config = dict(
    d_model=128,
    norm='layernorm',
    positions='learned',
    attn_scale=0.125,
    parallel_block=False,
    init_std_down=0.0038,
    lr=0.0142,
    beta2=0.98,
    grad_clip=0.5,
    decay_shape='linear',
    final_lr_fraction=0.0,
    batch_tokens=65536,
    train_tokens=143400000,
)
Each number is 128 + 24 x the weight over its row's rms, rounded and kept within 0 to 255. Layers, rows and columns count from 0. Numbers have three digits each. The size before them is the row's rms in percent of the matrix's.

# layer 12 MLP down (transposed), 512x128, rms 0.345, rows 373-422, columns 64-127
098:129115165133132150135119113168094108097141141149108134099119135106133077132147146154149108146129121098112145155100102123148123153080107104104112091156142100119151152131091140112156169142158115
117:144121142143091161163112157086137107116127136131133125144101183154104124157149088143092138114118168112117106122085130175153142108140126113122153107110101122146124103134121151104174132107092142
110:133122170136108136146107088139115123131150114171102087165159129164131134145137129119102140166135131144137114167148157110108106152130095119129120117131136094109130152106127134111089125153176148
098:158113156166145167126092115131135108091087115107078073154160139131129133114131095100110146124131156101128160138162053104139105119132139139171096121121118165116123143095102152105097145131161151
103:171153150178102142153117087139164081127123156098103101134136091135174123142127113152124133115146110116133115141116096157136180114117130174138139074156133156177124182119136144137130099146140120
107:179108121097146100113134145122125126131158124144156096164151158101097094140136112116064117131140064133159138153132130106181108125118130138130174102165151133092128122120111156125093122095124116
099:096066130098143125121158166142146134113137128164098166111139116119157175114099157117142124168125072103099126131143124129141148113108167159136092102122154161127099175148154119161150134111116123
110:118133111190178171148143111163099133105132092119098160109094119135117106099129105121122125180093151127111103095105100142122137135133158175161105156117137091079118083122138105134165092129131131
101:119138140111106165161125127103124107142074145149120102177137148122086119132146116134151079126082100117096121109114123140134143085117146125128123126123175095127113116137155116130166094084137163
103:176141143139156162089135141130136135135065146075114098127094100118130120078060147104104163118124134146118119130123099126124113136129097158145122074120151097128114098117138123089165136117135079
090:119108123134120158131136093124176153121134158119113117098149099116121080105120175144129113115108143098107158134125132173191131141103153098159132125151083090083123116174169072124114093120101163
095:148091127120149110098152129145101099107158148117150169124138137153147099101115117165129123146136209122135144169129139083144139144105080147155130091128146119168154153104100104170091153155146142
102:125179113096152151116150148155161184129154131142165096070152148105104123134149139105134117165132152134144126141099137118101107101125132079092119115117149124116096166118163131103117134142113123
085:173091141113123092098104136139134124164108141159126119153165137168112107101116141140156107116151086104117099101114091122110109147175104139096140134133163127103168081101083121117146148124125125
097:150100144130114168115106106109094141109138127112188115161127144144124129159076090142124124121123122123165177152120149133099118120113115125144090093141130133116134144120120121098108135112133081
090:127095152157131153130130124138087141126124134118088159088095101121130091095156152121094158122107135163146185123119083168137128116119090108123134133163115143125114178112134111131165138135156071
096:116144116142120155133160171131093151140124134133125108083097118131085095156156127104112102099130094111091131148100112141132102113097133150123143072098172110098107139121171095122121132101102101
096:128161184107128111067120137144138148126113118119120160080059141132130115098132119148157113154136142130081134169122098145076129073155178095136182127116152128132091162104157122135104130110149112
093:134103109101069168115123096159091104113118138174153110157142103143094084130106133140119149149137142152129124142131062111139114111095125120128152086201133113146124169175152120104100151130153092
100:113099122092133110142081135151114113141092149185071121125133095141162148144111150138108132103092107171097128081126118160144143150110139170107102148124109110141087191134125108118122121099141135
084:111119120136157166110109113160138165115155082092128160159111132155114139155145150132120146117126139101150134119171102096101126131124145145125160095082113152086113177165158137138122145114130150
101:127112127127111092150097121104128167177089097116122140107133097143119151152129114171139159136163156108156119139122109090125116117180085174149131143082154154174147118121144147143147129074099113
087:124092139112177104126151098155121154119122131139155164101105078152172093117114177133146135064101162135139172111115153128092132128129096120125130091150115144129105140149110136128100155115162124
088:135153095133142135162114081139142152105115162147148160149106143140135125102097073129155106130077120139155117070153119152134126104116117120127126134121109135136160086151122132119177161145160158
113:163119099129111160146111070151130114163096155129125127101120081157047124086111136161130099161133157113109136164073134108123135108081107118103131126117118150116103122158130132142090115133110123
094:160111146147103158090093142171116102131145158117132165109122155125158113107102136159083101139154132164110111097112107160141120082124152113099078124147187093086113148118136123167150109152139156
081:075124126130117107122117107117111111119103154120147167145165109136123122111104142112111125090100141114104172093153090148106102110137143109127130139138132121153112149130133165115099153106102095
089:140135132138151119113127113121106120155153110149150107130090124116135137104148140094200179181142115138123145093111124140165141134105154157127073151116135117136170112125154130143110129116105146
110:116137116119137166138115134135090102145155124147137106147119117094085161137170108120114141112136146131135118149112158133133126155161136166103142174108094101100181143114165140108139125140145084
106:106127116114129140116145162115115136115152150146169137109141130113119109131101119112106137126142147187149095115117168148101119129111126147084198084137124097137099134107118137082128146094155066
102:124145134150155110109131140141117162132105122120090126184135135134136139181121151126133140144109115115160146082123118160152140038085163166176125111090146155146154109071111097158092106119133181
119:125091141124105153126079096145156120149115104119141078138146146139137148154133155132166136123147084124176110138123123115117142119178135136148120119103130122105117110080119112156105165129119139
093:128112147164123120164091138082146104078124142133114123133127125150131137174082171148135156105121138111131118101107153124081096121117122105157112119172127136126117099115120143135096128083135112
104:102089109148150128137086131132151138100148123165088112115152157168130123108120123129115122115130117173072144097140135109139165081094146131152149157122141105117112096099138084140155150123121157
089:151151081135128137056143122099176117129116085150117138115141124118132156088093122147152104125171170185126154138111099141102109119133162125129083148106121114086112171156082109163146126112129140
102:146112161126198164133131159137115086125084066095151138153150128136124143154122138130127159084120102155169140140123134110126157134139113169119133141117149171114100134136079116107147113124172102
071:119130135102128118119108163160151115114122143148119128081159137106104161098093105170135131159112131139151165103110076151120097135134119131156145123133112122142157148137130119160171119151129169
084:125114116095122132149108112088126162127157152119117127174128133109151157124117097123114137111148095135127150107184146106130098140148110113116117130123135114097138110110087134135098155137128149
097:115144157137138105108163134115112130130141108038129125075144139129117134148131148136130155087157119140122179121161149151122151133137173116166118130130129071095110115117117130116128156137103122
100:142124145156125123146076093108131161110165172142137158116133133139120097087123100116109115110135087133153111181136095154141181138101100183132106125137138162127089135119125127150048142119112131
102:110112128120096098139185184110181118145105150082095136088125101119121122118111097144080139142102136119172132122175139090141135158131120151148126107121112133140149144122086129148150114113094086
105:164159156091136109138082130122120074131149124126067126103129137159131118118185087093130153120107138128135144112101151108134128097112119109143132124095119153081123162118112126123091112112143104
103:125110141156142101151116118126132129145107075156137095156111138130096128119105111157159163114093157172169151121095111131115137102167091116133140096151133129124117113065149149126107093157109095
096:103086124129121134107129128156084133134132106143098124123137142113103155127171177146101126123099095074151140106117115180128153106100109116157118150127134151175097131147173106109111149077116123
085:131130120137091120179134156155147139148090160124103128108093149134139136103108106095156113113109101116131092182103161149117134104143137164132131142108138107103104121105156162131161132123138105
091:138118120143135129108129145180117191138078136095122105116108118113099120149130112099123127069129159123139115057114147147148136110114148122117105099128098162106112145121131097125101155159151113
090:086085149166119116156165094129132147121141133130141189109116094121166145112102120121132097109109144164112165135102167182137128104119130151142111154162082105130159135159121128121116127123111105
109:162118086105125072136135168135142152117124152138089148128166071117125134119164122099106122153159105119107137108123109168157078108112148156132135129115100138169083149104159118132125117108092154
097:145153120156118113131148142135118149122134106107099132169122134128122131148117110099078127113141115141114138094133113144171125125094169140140141112143133107092150116109113087152139108107120109
110:089085166101132140152132139138113136150141112134091116145118094141106119146095128116128117122149083131162136139155133108159139151149146108125108146107163084133119095120113125145107159145145147
# layer 12 MLP up, 512x128, rms 0.36, rows 374-423, columns 64-127
114:147121150116097164143127147105122144126099114115115136143150147138148141099104134111195104163145138120120096097126151131105134121129122126075142133138141095109052136134154097108155146136124129
097:161145159110134083168116154144127155108093128104167116160148155118130115156087127148144073140107145143146107103158155137107102121163143123140103134122100157137086123131165094153119096119133144
083:107102126135103084125125143100113170137158122115168078102173132136157160104144150120108099141149141163128098134157117094126138115077186151161129145095103128151133172107162150139113152135104139
098:114137114129094120065109150119122139150124128165131106123139135150110098103129139091170143141120133143153166092161147105139150108127123108108131131130123118119081093099144106146096127144144146
092:102113157101123140161143138116142171134126103122113138179137125136157127139127114109109108171109152131119150097130170123115122160134107108152124109126158131146149128132132094143122179088164114
094:124066132114132140142120126136112140125126126090144133196134128135181135154141122125153115124153126114091108158074131109103156118126137144106135139165135098130148119118124173121107115109147127
097:147103126097150139174178099164155114079115134135161134123158125125098093114095110094123127122157167112122128164160155146109111093156123152154158150131088135121141155095136117104114170180124164
098:130175128145121128113109090157135142146100042077126118111079140135177166122155124131074142155123139142123115132139127121115157092123140148130115136108108137107133135129137108139137117132115123
103:149102116099120074146172135114134093142126135094129110120144122188133135107156042140127104103127122110110097154122139131129120129145157141080135158144108144137140156137142166134162160178132162
090:133137118109134127111140105172108146122118134139140124119169142091165142112153159144132167145126161101099164153128182149176157094108095189128152096106142131117159136113151135144097100108130118
095:139071169159109086104158119150121142143146123150129142132084136129133141116128146127085123125149166114160117092139123115158108140106127143132103130084132113097109126139151143103172161137113142
106:107112164117147140149111154133100144125171121151135149123120150086187098121102133139160091101135125095150134175152145094146145121109109173087108097174154120129113109136114100147124149113151131
094:102180113155161108066094116130133158138147126117130086123134132109078137162139129152104162128120118089130143127146144138145123108086098138114120150150100110090121145150133146162169143081158114
098:130164144093145125147137124146131103116157073117151162072114110126163091114101120119154108154175120099111135125149140119135086159142174129121145123107104111119131104118116112144126152120131195
096:130140133132094124140094154145104132102107116138127163113123114085117101183131120162149155171172145139115132145128149068135149108167152150087134140106129135134144098121132162120134175102146139
098:112128133092120137123127119101116139126117115122137126134127173102135125165106082136160097100091145125133177133140130152126125160149086138145107188143095122112126090136109142165096169104132087
099:116122115096113142138149122133100114155151109155146153120158108133154145141095126101102084123135125131101131101175132160147108117105122158174083144118117143136154117145126159176131129168112166
093:137130111096139112101109144095125120131102072130124154152143137129132136123132082188184100127082153125084139101132119116118147140119112112123176150164112152124128101140143096144128134120144092
100:133136108145157138180127121091152120150113144141127071176122071155113176105139175143187100082112158130074130152129140124115138134105084141120087141115148121166118119126125116144093114131133153
080:155148161109105068172095115129147133110127161163157095115103098108127143096144119116151092131107135122156126144146138139150112130151087150074143102120129145126131085126118102130125141152133145
098:163157166094102125144159118171148161153160144159136148156148107147148147127107145125136111138106152134123152086132137154108161139106090118138084160151178115122120141104135109092117109123112141
099:127150108092098162126107120120097138134146101125077125099105170103099150119144098108134100144119122140143110139182103125129153125114174108165107163097154156118178136133156129142121128145080118
091:166106083098143099099126141125184120129152136113138086133146129077129189130102117134121125109119135133111123102135101067104156122119100171126125166131096119132172148113118089110090169104075109
107:161174132111096108121076064142137098109142111087118114118115123108146116131140102130154108123144104138114129135155127108106124139111080132138138113122094111123170109143152128164120091148142114
102:112150101119141094119137140149136168181150126160124124078148141129152110100130144133136172125116081120148166127102123127097140131083158126103122127135162115146137130164146110112133160102126122
102:185169108121136122103103120161134103164162091129123097108122148130102156136176131130123126105160136124102117092099157089121125154124078119144145124097097151098127119115125089110129096109124173
108:128133103094128102108125122160119182120106138123110136120138132133087075129129129158108112092118139146105119130144151135130144064138105117154114150118132156119075145128159125122094120109133154
100:158128122133108099144121146137127083110120134106160138126129113108132112120128100108144086156096171109125126113153125137134122101153112126152098101171117148116145115120174156125157120132153142
101:139149154174113093137146126120108145128163111109145119093122096133178106144157160148110098136077126137137115162155098154138136081120137106163143128139078090104107141130164138100137090150096115
099:123146126174116147111114109067109115119110136118155138135142136165104129129129124146103120127128103123168105162147181139191103139182107127083142136122141104138143090151164122123134106152120121
111:143185141139130117148098134144101154144138106127143101121160144094146137127147112094159129138069161149136139126134161116124199094127158183116113155105101132106160147128097127109132141154121155
104:164119127185120099094136115196138150131129135108127083100171122143155121126121172106175121150107142151155128134124138111199157110120116146122125111118111125095153135143146141121142135156116139
096:134144172093112110136097088147114090144161126168120120146139097144136152150149118096130138147135142105104115139174140159096089124185111123093115148173120115153133091162089135134149133154121106
088:114115188159134091135135130184101077113162154100146135132098117101107131126138131156127167147150125086115183100137140115107146123140102131092139071132130099119138128175130169110121118157158084
105:100128115169094096139116086114149115100125146150087114135099156102113131158172134141146109114147146166096151133112157133141143119118114155112135149173170126131145072125128133121135139162070162
095:128105113142111117126142145088125124125144076122099138155089155128100131121114133117122138091156078148159145106140112119101122073100156176108139099172117094143092123082141141149095171072100153
108:125127128115143141125159162150104146156095169146153066102094128117147092114156205124136112145125126115135100147156069115163121122162088137133131130128171107109155136106149117137116153119144126
108:122123138114127152127118103174108133101149123141093151134102149117081106142147142157133134150102126089145089131102153098145109108119106145062185137147119124140163119138106132086132133130137142
092:107141140121109158113118121132099088133135083088133153116127140117151156144141117141154126151106164094120123124129186130105139133120117114114088090085184103120162120162106118158151143154158116
096:134131139099139167165112149129117126106134134146151114127114121161104134121199107138135143116116149134147133131123135153167156102137124169074139142143092104180087143139105152102122146118174125
113:129076122153125174110135146127103159163137129144158117143104108102152127116103174083161111184117134115150157111154115136162140155110138142108122095126135158137137086151103118144108167155129128
092:134112129090144103108124096113132140137130139142158137117153151135135114120156107137141161150117167127121140154077114134125096152119130113130126156168152109139138128118137119146117094129126208
099:165105102144118133135106148115145123148131108123096148101151125121180093132158147125217162135154124119120142117142134155110114132154084153098105109134173105097089166139137128155099163173116137
107:178147119117120060106140092095105149106147101096164149087124186141110126125122132159119132086121124135130160148183116129143130163097143172126104139132140149112152145107136089096146135117148169
099:130113142111085072139126100173161133130130168130115104134152164084133134098140149132130122099135130140110113142154152160122114139148112113144147107104162076121122134139099126137158133107141170
088:152122109086117124115131162109127142133122127120150083117099176169064116114144137103133140171137111104125098124154102151130153150146148154102109139102130131147106117091111166129137103128152147
106:118142139137142149107128120142142143130147113131150180151124130148153120097094143131103133162093123145149129110180187127125161162130123104119161125123148083138131108100113119132139088152123178
098:130126135088128119131154127186152092141138108109105119137135116095162095091118117143135128143126124159117159108091156113118122097128084105133137122107130130100151107172123139132140130106174114
107:133117109117153145162101132103166110147144103126136163103110140103128130143173116146125123154102104108103107155133125109133118108159092161115130146176118106116124118168089133095140146145101092
099:146145118157135139093127139120104170124124148153142113130169152088089154113133096135136121130163108089122126166148150148160139118135176090121109136106179115137133113121166100105144112185097112